Each number is 500 + 50 x the weight over the matrix's rms, rounded and kept within 0 to 999. Layers, rows and columns count from 0. Numbers have three digits each.

# down: layer 5 MLP down (transposed), 2880x576, rms 0.122, rows 619-747, columns 192-239
# up: layer 5 MLP up, 2880x576, rms 0.129, rows 620-747, columns 192-239
down619:437475545537522547419520534507476440532478460500504531452549455514476506467475502606493527505446532502531575542448516482444483600554501444477462
up620:454442463460508435580546493589430464555501485519511489583511580520517530518496530503467510495480463425477429530515504438451422400498454490440453
down620:454453503483540418536545449425484536457582552512563487492469486516379531505580458496484530578500507493431479378483563518506528458536469485529483
up621:508482554504541488515576540523467499519536437492566598479499473530494470497539490455434540537471534518534514413576521478549542446483498455461378
down621:503382523469450452411540524575523528480540468500440551494559513447519604410482477436562470475478399542484442438508567521441586463466495440543494
up622:433469543476578449543470565478464484426535435489507463511508546442550459536500492530435440580512443494422615468513499483507489457485521458569491
down622:535515542416528431444505442392433535468503422450469492419495447477466445472546506537461434510465448488492544538460521452429488499578561557539477
up623:412456529422506509579541520462536471516416607476486545478526532542515502430539429483575541564488538510479500489552499430423467490555493447496409
down623:528503480529477522412506467529483512507457557618472433584562542412436521483450450513478516499580514458538473477523523463479485488501373381585566
up624:506527529560533438453461526432550509620544584505463510426445477566558547531479482518463523529485539459531577522583506530477505483467566468521471
down624:534454486505576541497510504416466596463554469509481565488590497531511516485545541548429477495458554505466489516510453525445458582433532448464469
up625:576568562450547524419490444544421595581451415559527515488453470474495435456469457469473531433476560433468414498566470476436583594487530566469514
down625:548555510443536508538452346501525417542395440489446469426595448430448524541554527537580556466578541442579473495588415593658521574573566446450452
up626:485441519462490512624503497488535562562436488584513551521521505522470539460606533568451448449502480530425513451500492545549472526459503526535450
down626:472591556531516492518473579391641478509493487457507448473518541524547590474473499436489421578486519500537601524499459524525526561604514439429469
up627:500464528497473439565569370506549549450538473567546457476398440544518489498529527518391536499435481533485575468584464415584538535576472507466443
down627:539433638569431424495421426561480516498554518441459454558460446482505566525558472486573495521470604453481421505450475451574485470585511405520482
up628:441442603454506460469424577503536488482500487455460468456513562526515505540604493456530454579447422400544505555454570543536532557506534563544574
down628:425478560545498564551467415500416384470467532489507435437485402441548463497554470448451524496483528430474514495477512566602441534520486471489408
up629:561508477452487535456500507483444527615571548385407633464557478548476449487557475581433448475559468517503512495468492519551462502491468488426428
down629:614528457537363522433439587533503588439566550531507349523417558588491424502474517395365510520523552473475367518414428670560552410486541514527488
up630:524529532531509522421511489535519640556493433570521443429471543531524423423441405490543554413487478605519561560487394484490509507511577498513412
down630:485565560471518524463518501436471459571527469518437531528489415538582573556570577514523566588490497531470546495436526486501456542580485465528499
up631:511486499565499531524431456554589448526600600459498466550513498510397581473523460520581527437596443521443546545478512397570509492624443548438443
down631:609542530553420479544510412549505401486527469517415398673591402544615415504536524529576464423416534447498483560510522468638562514572479592493512
up632:500457525493582430510501452449469504515506525521475389497451518546511416539486492491438512559642524490512542536454483389530382507525432560535491
down632:442485608472592477496579534417541502516527470478454509548473533533518525486559389439490451514497524463531560591533505502537593496501442484487516
up633:439461582492413523451547507395486513461617474494477402449492514486479563479522543481477588459513491559486454530543483518423481475558482494521510
down633:486561487466491462453487518470442491464464488486464472462465483466489496541511452492519474461559574497484604548555482479486431599515451597495525
up634:449469483467558546484425568606529499525416518465594462479495501488474492424566541529435456512552528409523484542579513485612445456511449451485524
down634:499494485562494432502472565509542483528521473493462536526526517579454590402505522444530499460475444467491487459559500533502389489476446530464510
up635:524487585515452490580484518419536398566535568421389412519577465512420547472481415500555567527588460436511522477528634573470479469397452519460480
down635:422390560528585485515537479459548581533525482487552467547503557528368518491573500510457483495538432506486635543516545405569574496522483485442486
up636:526410442497462601386519522444592418450544605482523487418427464473436521446504515535534482482518420507517456433548530463578589560523486449591476
down636:477520359497567440452487489519577522439474645516461523526556549525480510425471424572484562457508495453474434505604551535587571496533544510433556
up637:555426484536575540480556559425557511506502487543491463521574501557459556421541417476430509520579584482490506483431422521527533552511524477436473
down637:538509555475501513429509482532484543548537465440400497551517516467475556484506501531448544407526498516485445483515523496505476638459457499460509
up638:607552520455511483530488454456495550475464541578560512565500492565480511472530508574468418514592593472360473486522568389419476550432546473386496
down638:537595515610501476507559496458538519478497504484508468451537554493422509549428524535500468517530513458481528540538466463500442461451397518449481
up639:482388553513536492538496534533471566492470490505483537554440532410533600477569484450512491513438436459478519548524549476515427540518429457495590
down639:440465571575522488624520448550470516459508525482419624501503518426560445550490509399494435472529469531502484479446572502499432475518427491556538
up640:413567524473518492463496536444547534482503498351513576444432519454561591457406497452520445579472474560478526503481499552334499421522492606552471
down640:458446500568572425518502513520435517515470491503533452531544412524441499505519583546507400515476515444595571529482441513456537559491511538483519
up641:554435500516506453398521518497554504544533556465500500530536465556485563508563418458504440573545521494427557438415412554538500566514438467518444
down641:490585503489524513458452418572411433442467453488473526410546501542467518439419485550495445476436451520473512571568522493446450560492361510450526
up642:528477576484495498496646458463519471366578549537509458557522521521621627525455503605458442565483459485574431521384479534463559480600458442521462
down642:598521437436587568571421501464486482468446540500460609401527494458497533453553521546513477538451440484547518531464482521365536534571506480507408
up643:443521542468443504521481528585460474438453470508549465562514509552523506496474455537548476559501551387440547491574520522504598416549408487474551
down643:485521476599481444529393501433476510424477551551538483518487490479458451547516424404426494540444527570462437527423512565519559474476515537551429
up644:446547479499420496504494486475491458529472498510418506547474474523615464454371531453462537444405492479401432503557534533623540479519540403546549
down644:444567487456487502519534547471485460531504559497461463448509550487494520550433448445541457465401493514538542492607585483482510519489471478520479
up645:476491623338515449523490454525594483501454520504394489426417552433542387406462395493475480434498414414470472473473541466542577517483526536540403
down645:476572496464489502572522481457588380423469503524592513552521569485503507530449491500437444415540536594557471517493513580489505386491558561553542
up646:510514518485559555466440531500465537509532505369503507489456408572498522477573518496507580522500564490435460462553497443616527456601444473456508
down646:447430479498437430479480434483512456517535588500475460581519419471459520468440474524442406525453461502456502507521472417557512484464561500524558
up647:541424483550485509517497542542471584473484569457555555585579486479465457596520392593541551511546474555502603594528524507484473502559499513503473
down647:432350527493393448476481487530534496445566580570493454491481454429448525470450465533439476540491457503488413516517504616532439488577543524456457
up648:594534401504543529444540510473571501541555493531558541532514577495490442432506474578466411477580482517436437552520463485519481508475521454419563
down648:546541434546549476568467474453560534550509400504488436474514522497501495468382474497519503523535464550523529560518513467464614563493492376403448
up649:573521467456479478555493570470383556521560533528588420538520581579548383420486479428501552557550609551531467584586585459511522447499540419550453
down649:373515448441369467480410444466576497491492502476462485533392474453510532554495530553514450504423490455428573485497447515484518389556567467545487
up650:517546416461492517560480586593531410484566541568501492501464460557486528514628554419628473529518532454463427533421575515554511532531474542374531
down650:517444512514495477495525441531467521456481572457482430396423378597460460651429543555493519493413492437436464449465544560529471500549424386512496
up651:498504483532440526438485571519442505486496458477420574538510366451457505583559466506520416488564560524570472535470495504495532455514468523604542
down651:428533478484482516415474464396481483554483483478487472494498466495478506447547473516571526476523539495457364490501502487467479508481444425621515
up652:510419615507538474479474495551426510509514636526492536581498446457408496516422428489524461518498568420448526612472600463456375413516494424485518
down652:500462427467462427413524434494514519545387510470514530541576436422465504578528409487505516438523465454378502531529573452439496409473531537488409
up653:480608471519436468542497507511572555546489463487494520509445517516457519454502524571468500495489464484524520446453531547594545542499515491465565
down653:505587520460528469469450542597455483448557479468493453555561519560443516483494443474512566517473492443477504460554483513487519520500453543575434
up654:483494390592514608562460504488532539485491580660514429496516465569462493429533459472562423485486532455476512475518398565475455583540435553593456
down654:515518474516492539488438461485411451486528523585527504490527443518406633432596532583487487507401511538500406534466469453395438553514471499510505
up655:624454418472532461547430476485414565491557559459528524468524510482532496582524489499582481509477516478531520539491508506542547454425561478465449
down655:467450436525482455519596417558471504476454543499512597437490414449433464489550496484493507573421524512476502510569610523477398409489477531526495
up656:547484465432445477532609539454533495440443504426479565502479510495421478480400497516561495536503450466482437456590507547460412489575521403415517
down656:506402543532446472564475513507502564542360490482496475570491528485464568588521598510529539549465533513508444477439460501487506415503451572614428
up657:464550508548564487458501446407564474491557484531490486515515558453551576507544432416504537521551457442530498451506377514495422574450416521528530
down657:499548550512517552438490490444523443516411524517528489574438560537435507444568460489417514466478472554462411566438420457552517453504521462485491
up658:391499486496502490453459538473418524478532541500591522448498520512502483611421484439545543520508427484476477512401549594515434385416502419512432
down658:567444501560526529480469429456549537521486490488508451449450468515450526477570441561432548449521480523557442503558609529507490469418484521537558
up659:461483485497552459513492499459470523461476479490589423498556468555432554531419458462488471440464428509456543515470499484538499457427527539550515
down659:476524411548528461471542491519503522438475571417444523561536479512531426469449512501518530426473429446497466489526568615491478507483447504461513
up660:458493449401497536456586469451393497373540513485492503475599432510468541473462443490476490471532442370456516420491476547580518490547468422484533
down660:509559484486502522505478548424388605458524536457420597491475529559455566484457514446477488477508585576559441424479540511610489511472528457546399
up661:523476574505482510481558475438459446489548511388522562530448455442494488559466615485547478496574548503404435533445493454605558477403449517547496
down661:535397498533403482554491630449536451386486551543577494577502553549493504557452517395450541427570486538423450480497523560463534507554505490464468
up662:508466501432505563432530639498489507526451627456536376478476528437464341454450454505464552518555470488400573553500444554512515477558441476524456
down662:608485446472479456422547573524500491478467493474438513444458469471454497480458532531424483550533417471519456579476509526503443551518457511482505
up663:536580531519435550523489504516519615502562546563474468548547531497568507501531471451407476503496497501592460466552496519588448593527457472509543
down663:525505500559386457559453500458674492446478439568501537439466534490433519491508507483516470545474533533487549511500478504655422527539549450494491
up664:526480414514499557562442530531456494566513474529572425453457517571513436561462451491521504530556483585513481493518508422530571501470446557513519
down664:497528436462434476549504420503533479551559531536501517532447547528550593456514458473480476456544496500492464506481398530527440435540516475584456
up665:447554634478515491470514535519583564476449578530488467498499422490483466534480509574485501491501593477514511468515581465457526611466495475380515
down665:526528519560564572502507518559513506578434500416527496453494498584522438538493560491452470473455367510448492538479500558537477499486481487467474
up666:513527462523523510446441543514529407441419488461545508571506573477398481484488520539420467409547537454322582526494528588418449412489438444505437
down666:517509445562561500470420447462524491432515534546489485536453540468510493432491548514473557549446562545539489531479544449507468483473545497487510
up667:494581469455606481507489480507521538576538518530498591469455485478534454476525488490454444564445485474492565548425484447623477497511443433455426
down667:512567436531566496478521472500514423626470523617530530476540475502399445460544559469464481552555484509576504474479534449594507493574543431522479
up668:517516475486489516426526557484562499449474397560538515484517492518501456533629481604567405535413452446482523517555513479501494546420465440466463
down668:474493496461460493481570419431494548427503569437549457611449483572469615472426553429407578530473460545486517535479511514483586529477482479541583
up669:468551603497472578443568509533523563464539400583449499461456495516477368501533548450414477538563443541406497475511468612518532471453374383493470
down669:488514473519472532499412570497461569525432510579539478451477509487550421518507510464495496515470483525481438475539446578477476541471533512464489
up670:455459526450454436448525504550475493449444446541492465568546594487498515520512464561516508473601487497541529551452558551518495456460461506463457
down670:531521566511577439459526473517540496454497447479493565442498421555549589446520491409424460467496437500498382444433464404499537464497554476573423
up671:487492504424454650537504504431497474557506619571495532511423410503567414429453445402489556452535529513463481551493451471545499512399402545526517
down671:445508555483460462515485549547534532475509502467600605543555399468483480527393566508569402461593575527545531497524451508508466559566448445537504
up672:491460588491506520577487583515484464622567518534441600506406451476481416585522441562543459532506485522515460458453449610567547529449595493534424
down672:559460409455581516461398468571536499577480355515469536536538399602465529514439501590552457464475511452494485555439468391454454528447485510540427
up673:523499551448498387497521469488578460461577517518499479478489498510488555560462542412529518511484506449570459514544454445490488514487502527582460
down673:403508562521453517476432453510553521442462558532515537526411548487553483460523570474450480529523523513524518475486510488451481468329493463513478
up674:515414518535530413505437520593504571540605488476443529435539441439573412571437482464544492540535565502531500421441489453355382449649535564541470
down674:426588524516467518521545481560381512550497466429547569503506407567380456590409536474380503515486531580540535466470442447524413499401525538438605
up675:493536446472564490435569506489501474497475595496605574553520545435488532476539522501566501555556495443464496548454530464555622570420538518406455
down675:503522421452523500439479489490543484568558448564467456481408595429482515486452524501525517530620421533514446449483485510480484349463496440536445
up676:461563536549453513539488497516573553469441571536510455586540439555550456464467456561493550438516561525489486544634397564588469520492493553526502
down676:484503440487583449405629448432526567453544511534387546466415551483493504483469484458536505452525586494499505458474618524538501489490472530474465
up677:408383551442504421442504512550479481498440534493477454398509455533467459501556428546560445496483527474470405521518494548546596455428627529397490
down677:459526533479506532478437480441392558526562429443505464563575456421454463556502484450531474540413537408445491509567508482509506499514424491561440
up678:500489511483545497439500608562397546453480494543497488503468448567489543442477529429397466543494539485473445524581473492488439512384531501477507
down678:591509517488521631479562560586427545489567430489459606526539433527549512511477494451562450505412482500558514542459518594482596513449522521497550
up679:508461506463569517431482522538515477408617564596463525429537595607482584542493551395510462533548472560457444531610446528561483499429504495500576
down679:509344512409493487558481471476617427403468530481433496565578447502496534539523544464562551411504575462454509482557429474433468463387456454496412
up680:500428488464489525559471391516472427581490484482579499403579535564438493505455470492476514409449523476528516496521533511513397514449533444450478
down680:439518554544534525453459480541554503580459571551576465551537470580589635444475486497509411482436510537579531542404516558469475466456406505530448
up681:513440508516442502503471500567511503540409533534437416424538556485559516432542433594586521494484599427485559483514515396479550472540448494527537
down681:565536472534437457519439482487612426571498526418529520538479501506541520504516552489506429524554564504465495499444521588541429563506496402531443
up682:351523567466487555469556514510503444425445547476474473430524521476540475485536490514431521460449421413476480499399541531508499484360454425489524
down682:453475517588450476431421476555488528508529476550536505532453471490458450474461586485440516432510497494522518378482469526598500430504476455473588
up683:462485518525480543482498544553520474555521566451554536483476495566439510453462486584515458532508503487539481435530460471448473525530417526517556
down683:462508605493512490532507427516556514531450445460429490543554487519376490505504409529444497467469477508514508541477378470552471488512527466518459
up684:547498454512443496498500473429467439503531470521487493432564533571525513536565501506453492494482528510462525529509511460442571460565589436500455
down684:455430531531408491483416512531541569472522532440477509538506475529501508437564510457477557463549525570494576470547504513568542501547481555487554
up685:483474519613501518480469410596498398516468503482467461522514484468559482461476555509536496521437528526449511485470486479441615535491558490503505
down685:512454530548493360429483497542497514471476612467476487523465567385427507499513483456503521467509541561490542549532476634565529625519545525564461
up686:441569549466555535434490471528585512597517440513503544546446422567516492454492505550522434525507585454472487427606439537454462456521557442477535
down686:447401510464396520462500562452490496552585436541531444439549463480542474467504445486438415415500504463462406540512585625469539453555467445540470
up687:491549483506540549590453570438498482521541533501487500422509432526541441476424548402472412530475538518453482527578475495531449542457487470428437
down687:505464516503467531491483624481493471495439536515418430518494525445519506578458480495564578558462507538482477361447448498567460533524457473468523
up688:437411552355548416415540511504511480511457484556538524557481487494541557543481573530514521505548544425473495564508496554488484504493463461518523
down688:528491550477434533527474481541516547525564551517539425554585528522495434541576514574482525498497530576503614538516476545501383517479494510622496
up689:480461495514489469447495404456428462499562509446481500499420461518511477469540472515505536471562488534428470428424575586568406524503562547521516
down689:494533446491550463529548571440492602519478389465449464464497589501485457583429538598408552460582491552468469465456602448544476520469502450464468
up690:467500453456475446544378470480492460524503556494482524536541498513380542501605455488506469488481444456595538438474494502453488500454501506581538
down690:572521567531564480574331461433503496508483440485465540534435499593553542385521567515552534442504443445651514483605542500518455471479428513537433
up691:523620496443480391506537562461552404529592641444544443573525429541563567527433519411528570542489507544475572505535518547523445492538616436534519
down691:466436499423406458478550522603447625506597348497563387415416492508468542481482499515492551496483442553507504443543522528588460386576487478453493
up692:512490423440471614484499495496492511588557496564562537499558535550495542627567440526499540474581583409524513460464483421529516479571509533491599
down692:488535499509447545433483440611596437559515479546530518523457480546460500510469534517547587452467422472547525450542527433453507480554529586442391
up693:454558626430436527517508469521479458476511395626505390502581521511475437430517600652475490554548522570506532433503563453500564448455488535520478
down693:446459503530455405514455561557500482440531469489499476392536424473419568476508513496595476490611530513474432385531386463400405484378507447452432
up694:510473437499459557455504474444461527562491531503506515568482491473477461436475532393452416483513527436479518490488446404500487457486500465527454
down694:558460459488460559483578496526530488449570551524453467535454552427468632426434470451468451536511473480518549465430381511496421443435466520467467
up695:522481458500510465390488491508570571459540427489583433445521421534471459483479473465558448387463478468518501525440579557398463529531578557419430
down695:547545489482558549533429469464519529500436466556501492484454525590536520535463543542546523596501459550509509538527444510546584614501572503501592
up696:500434463424487522417450489553480487589490490526571515465466438413449497515543457475544599576470474437526546490516539569465507457484499488384482
down696:529572528457522483510511436434508486535475508455436516565496458432494491484464509581525598585530595467520511498501430549529436504317535519480407
up697:514575605525490519547368523437417486481594526468499528442469499545521334536388505438523444420435439443585524537469481559554547565534460566570520
down697:500502503488429552446536431486477519382415523505491449444484466557484575568522463376558434529400487558463536423360410433550548451531521456419417
up698:442475571580477540442540441553487440545454455527489491546434493569544505500506491587469502547503482423507525615485518498468470439523525525479483
down698:459502496463492527520513564528412491447553507504539506443566459537428499478539449403465512555463429476520510372526529549519466602541525481529525
up699:525566401496455584457430481484494517465526515507446555498492515529523510554517477515476448461443503480528532500511494480465433525468461470530477
down699:596400504528571487589534561527516490547467496482527452512410490471483510498472476472577482562513479455576439499458477499550610423475546420490529
up700:492480551472482631527465545538485389488486573498453422505461505531507512452489490481481492498454526485488448492494392568483485537437547563548566
down700:608510458531472545528447550451511500493460479503486496551527511411520560464548553481552413525536502499511542505528508492454518516558532462529537
up701:458480544441473544501522465515555503409501579524520559513558495513451481552524477496502501511524402356545492501409501483503448483519435540531556
down701:503467467588503556475396494492469452637567504468418510509479492502563464517383483448488442495554387517498453522488500637489572421507398459472441
up702:340536568487433551518486400470527501555440472439536494531479424531520443513460471477457573518436482423566417450495450594515468471553454501512521
down702:480566544503530594568475464572498513514452427444507459534448505555558359509483497534490475490436388350608562305455450484547608432432512592414448
up703:475460563553453503583566498532532518534452533525442415513438426412605490538486481475482629508544480468502482550454460457554450422515502524459495
down703:420551467554537430417518452538550477511485519497479495537530478492537516599511513404403542444520538508534488442472532397540507471500519466415539
up704:455621515430551582475504554490501488522570516534489496375566447503452543469506609512412415465580501496463491477603510518492476556519483478481469
down704:507459484516570538392585466507500477492505488520521592512519448458481445524419511529539445482519503560429536488595610534497480546475546518599435
up705:426419503505586628518594472381484528474446548531424517502510545490517534591451497446534463507446494546510557567477480514481526496533438562500467
down705:565474404498508486478498510506485490535459553512384498424589535445523489533485505462516545584524517439439517530431506503464534533470533466558517
up706:507498459366532465485492431564392539506516464414554548528413480476444445527508495489512472493448494492481491513525586552521518499548437513521522
down706:438454504499495536413468445530489574444504471484511497469554460488571475463402528541492526459401564535521588502493523534541554460494540440558490
up707:494370426496454422375470499474539504487406489507531473601564504612450565515423469499422567509495569490512577512507618545524454548466527506526464
down707:515482567459560471508625532488486616464503464526441436517469534474432558538423501464480508490500441526504476522589549519540563524488596408554475
up708:526465548463501553506472519457476538568483585516467490529459589489527547411499490415519470462455452506454505619541461488523514466562518433464526
down708:498484484532532540530494418522521496542493565515466502491493523447569503516604506382497561456559401498460467442549538557491477538441436544459606
up709:437491455430438504526543496500391458495554375535428373463483439463570418470567574406527523501454524455654432535514457490530601563545508441463402
down709:394524503488581376509510497480486538432508489446502580337467441468473469448475492417503531492454520611478525509488484463512519461595605421493413
up710:508591574502517563539481445588575425505452505535492567452490478414479508509499441440498468543503527552598543534546430465517369520536524464586524
down710:470543542537613543602525524455522459543399509575447528472429412462521469549472483457476555435455537580537596472477580556460475503454513469464546
up711:535601533519454534562528566414445531460521512538515437535477528618474530409584458458433498405487440449475546508560513465515514529523555535546467
down711:583454481477582487549542615454430487486424439491514560507442532469550521514471506462563526360534423599450437488416484388514466629522507493492494
up712:512545510479541485421491578513558503449463521459480479524521448519460485483526538567528544480499498541525436542479431506585504445537504507464476
down712:487587532482498505535566577557518487463678458531510451461556496583502511562458551505587563546577496457542492493506499466468624467590523482440427
up713:599450506501398584549417485473512469565430509472575479606550528564538425536554490525442496572498495507474557479426491518470458476540518483514538
down713:497497513480490491515475525525492489358539469446487513577580483515502421568494465536419523554437516508521552439529519560475420483533501490475499
up714:440432500551478545557538524491506494481585471485478516531493472474476494445542515509435487533506512428462529492470586453524566498439451542545488
down714:536519461520461585438394392523397460485520484514552455432526494506542443492556483546538540441443474563468554558506458441398517419469520386557460
up715:485500485500567486505529522423451493507415472508496565567453393517506491528486491496559521496524566469496446564531551514512548517343565444459564
down715:509520481522563480537472588491629569543584522428419538444527382511605504524446465473483538444546430539491530497508599501478578502508539415476569
up716:452466478563534437428520469415549501411493586585438570477483431507574556518463509561600445430488478442544465495602486538516524431518511509393510
down716:417500423537501513543617525488494538488515546528541511429503451432519473471476551429573421513501490393541446450595529597497509486482462471611556
up717:490588521509487514457495511483515461490429546492568517456440433511511536441515533542539403479524560486504554507515461576578504464465558396470434
down717:609483502515536518501498388457543399452436524452462517549530526466483536581508461426505456485473439494554644507544461592531476440475541439500440
up718:463487416471398530441477513478420535551488492557619547460496600514449471381447463529544517436536613515482524528547458421492478468479521449540515
down718:476511454491472428510484517434582489550484449521453505478483479506431526556427502435631460489541583541418511407479457473495467535533495543421539
up719:528554513549415505456456498565534477442465585554505476485457488477432475498575454700517448527478502537513540412480458454459513532446471474495441
down719:433489439495452495502537562495538552439555435482573561495470478547522540558535431557502530432484498516462484416524374474574522491547421524475473
up720:486511418487522538491362539499505521597554640522442533427459451527506510575435531591577472541527543427506507591470503521431511602536505440522552
down720:396554496604537511499530464453497515542481440455449401458434477514492572457384420558632502544439455508438404402543608544529420487508619554674487
up721:454501555511517525479450496474567472492475448498552569518550409515545399510519567513446578515518476487431416510492445538513427497439455512490487
down721:423504440483513440526426524533465527421455458430463573505528492472430579511469418569526462455420463450457509527540505523516367533472454533535472
up722:475574542411569488585434475484427405456450434462496547615475492718437407434515541473554464448571463510518527513533483499547466449440535488514471
down722:491497493509471559517512463429486537460534464516541426527503527508454517451479517530427598502526467564516567507410480383463479532505463570589408
up723:474496529548570397584468443555425499499502577565610534596482494425545428471544472507437453566443464522461518514469466544555451483536539607525527
down723:500437501604592545411480594447467415478522579502516516649463536453529553493535545475457580515421480446515447454555464495465575451632479523588533
up724:526547502449429554462456382430522481437500501508462470488500512480449501503456548464558546506580531526523553472338458474434512439538422514532543
down724:628547495435450475522518496449509413495485506507465532515521573529473433537463539578529473406633460469473482481366533537471514394479495480471556
up725:407548531503517449575506479503469475518596476524472536583545519545555432471482465461485502503536489592634450573496508491524547479556447476465537
down725:508559392513523553563464517499473461518460480494431469442507476477467525545544569529546594505469497508471434388429538500541515444480422432555502
up726:395508594493509530453533507471508486418413497497380451467475465518580493439563477544492483524449431501509485493531504501450561425521445478504510
down726:551478538556607507514554523501469541468495548484454563488550554514452518439434473561517439527536531514456538534533570500482577446506404492450550
up727:526479554451456499532501514460516565481455466480431577585527509491565401522524572336384470511567501503508420530418527620470482387439446458438520
down727:484423445483440482486425457539484488506438484560431473535439501512559563576487538462550484525509473574444515428537455524510478523476415523451476
up728:542598556497479542625499457526567428609513494501470527416435547475422531541482515586399463556437508564522453578472511547468472519577522449439666
down728:527527513500399404503549512536527485511532433524598521421600561454483516520421514525473370439531508475516548589482512519499485471472545511483466
up729:435465445377459484492522427576463526549550541562456543528515548474495560515466605460392525433481480504482407463535638529472517552521438385489504
down729:506442479413530490515534487476481552545478483351568443437496516511494468484456492471531566526506483489449449482472506546486470515508479571424560
up730:486522537478563533399424529476499477455568529474519584511459442462461459477479527494491500462527404390510437517528581515414466395535493495482490
down730:531482464460521558509476451484435503514439441440535553540628461480504638533533476527434552474516480401524412570578417487416435471421573512485534
up731:440534569476484478388515493435447503592469433484432440404563543449386419544537514497500493446486562460490554462533489431543541563417493365499551
down731:461483454555521437521423387510456487429554435485525449469472522529494410485505524477556334522444510450359532549449492530497436458443562574617424
up732:551592529384581518583508504453472497569491506455555479525468459549515450498427518467400422484460496462501540612494439445497568479476507579472384
down732:586590514499551461581540538510506477499539588493400522428548474490514496538493446460527558531475462441456500522600498465450514534464525556464561
up733:474442526476511535485502561502494414519503551463469470561479444493503522526453473488556579490538535529500510498455529464527514484536512519498490
down733:482504557528502518552514476463446566472440462424546509602479532521423606452502491498516475538609463496543432502470514540481439489524570447606454
up734:493447469578565536503589480480580408533528529477436485493470488519528543599488381538498533471481434526527507565534478521510445425451458505528444
down734:534533528458492535509601505550458488593559511474481528493543444456567368516525475482454543405555518449595521519515527481441491448543494633495477
up735:410616580474445502520547568500519464481492445601454551437527481559484553515510464470523481467461499454449508404563521471427488535489507487454570
down735:486441541534528570561626561555550529489486535503416555550550487456517529497504504559520510331405413622469438468497491442491491528458422498492638
up736:524481475525479535499463528500507472594492563498467434523519519530606468448447398497498595485590586459510494597387476482520369603512523494526531
down736:463542460499478488522524461505499462597540519415468532607562482583477457510515528394552533478436482468474545508483445628568474504500419473522511
up737:495478493566542531532539531468546506423529561546450484535451500431435561559551525519431560467503505454530493507571436470553519399472471405505475
down737:537559486524505552462531442552556592440458550448494508490516537535536383441499442570565524559536458509520459470483486508508523486504459514437436
up738:502504488508462516542451521436553487470542449480403424550513494535515531550483502447473450438561591434457555555506475534403493428433459543471453
down738:572464585448488454495535545428410475485463513439457526514471505472434506597465436443434531482492448491507428578577492533506492474471466541463540
up739:531461576557495551546480448482469517504504514445503558562516395392515399586517480493494454583560562443471555569432426543485428477618491456530513
down739:426472515539513460496513497519489432442529435440578542400610475503520462545473552428452504604533512478511452504457447411469558489640507487477488
up740:484545521531518410474434466536411527491493489571485476415428496416469471451566523478423457453486555451367529528662499559443423477578560605524423
down740:424447507495513442481485487493540495431470447477508619559482441490480458508502491574493531499438526475478392554485493493472523468471405549467481
up741:504516519507448522532465435554558497439454549491449558532564445517560437503462541460499506550477490538473509540570416541523531534532460437514445
down741:571444509442493447451545469488524517485478529494516518603526517474557560512532373467429608516517467519466459531469458495491450474456527517461486
up742:532580507463483438489471492461406536523557513460507541461506543469535488582493539460565475548490506581426498485523505587486465404451574557539467
down742:599484477461512595449426560492544415434468528437459506542532404556496403468579542511402551528522372509523463523491490554493505458466449567557556
up743:451559552511513511590503465440463536481483618540645543546484476472527628556507434420594464538492531458494467543537630501429491528553469475442479
down743:528551475495493398561510424513483544539405521534591575579442535470436479425525501517520483484402432552482561568502464492552554579526548440472512
up744:491540540507503435465597489405551503468542431478496537520508492558551446512482531483448415449548492487492493562498545550533459523498401469483585
down744:499514419568497493446502463488482441522517454529457429531479533587426444444589529430597500590478511534539538536467540485384544566527476512483519
up745:470470430577500480494492443495467567430529536476515459562536515488554516367536516461425520466496567533497460538436464475395547552510484540559569
down745:505452536451469462451496580483583521479516509433526506489430543477416519617467476484505557557553468469524473504519523444576532546483534441407470
up746:504546475405515547490612496487463457577436493569499540462391544543523464494514510498553398515509555471538510574604510501456516500512599563493423
down746:524512365437481485537532530570557553557487565459539518437511464451448481533458507473526495493453478562498523421497493436517539544534516496525467
up747:530575531481597492425411521591528521435462546535504495482371521571524474521422466508509562534462494465462508514441567482441473535578555515443538
down747:569493576535475525484459612536514512526420458547515490515361507486492494560547484549468549437526445462488500444511566498476474419474510579461446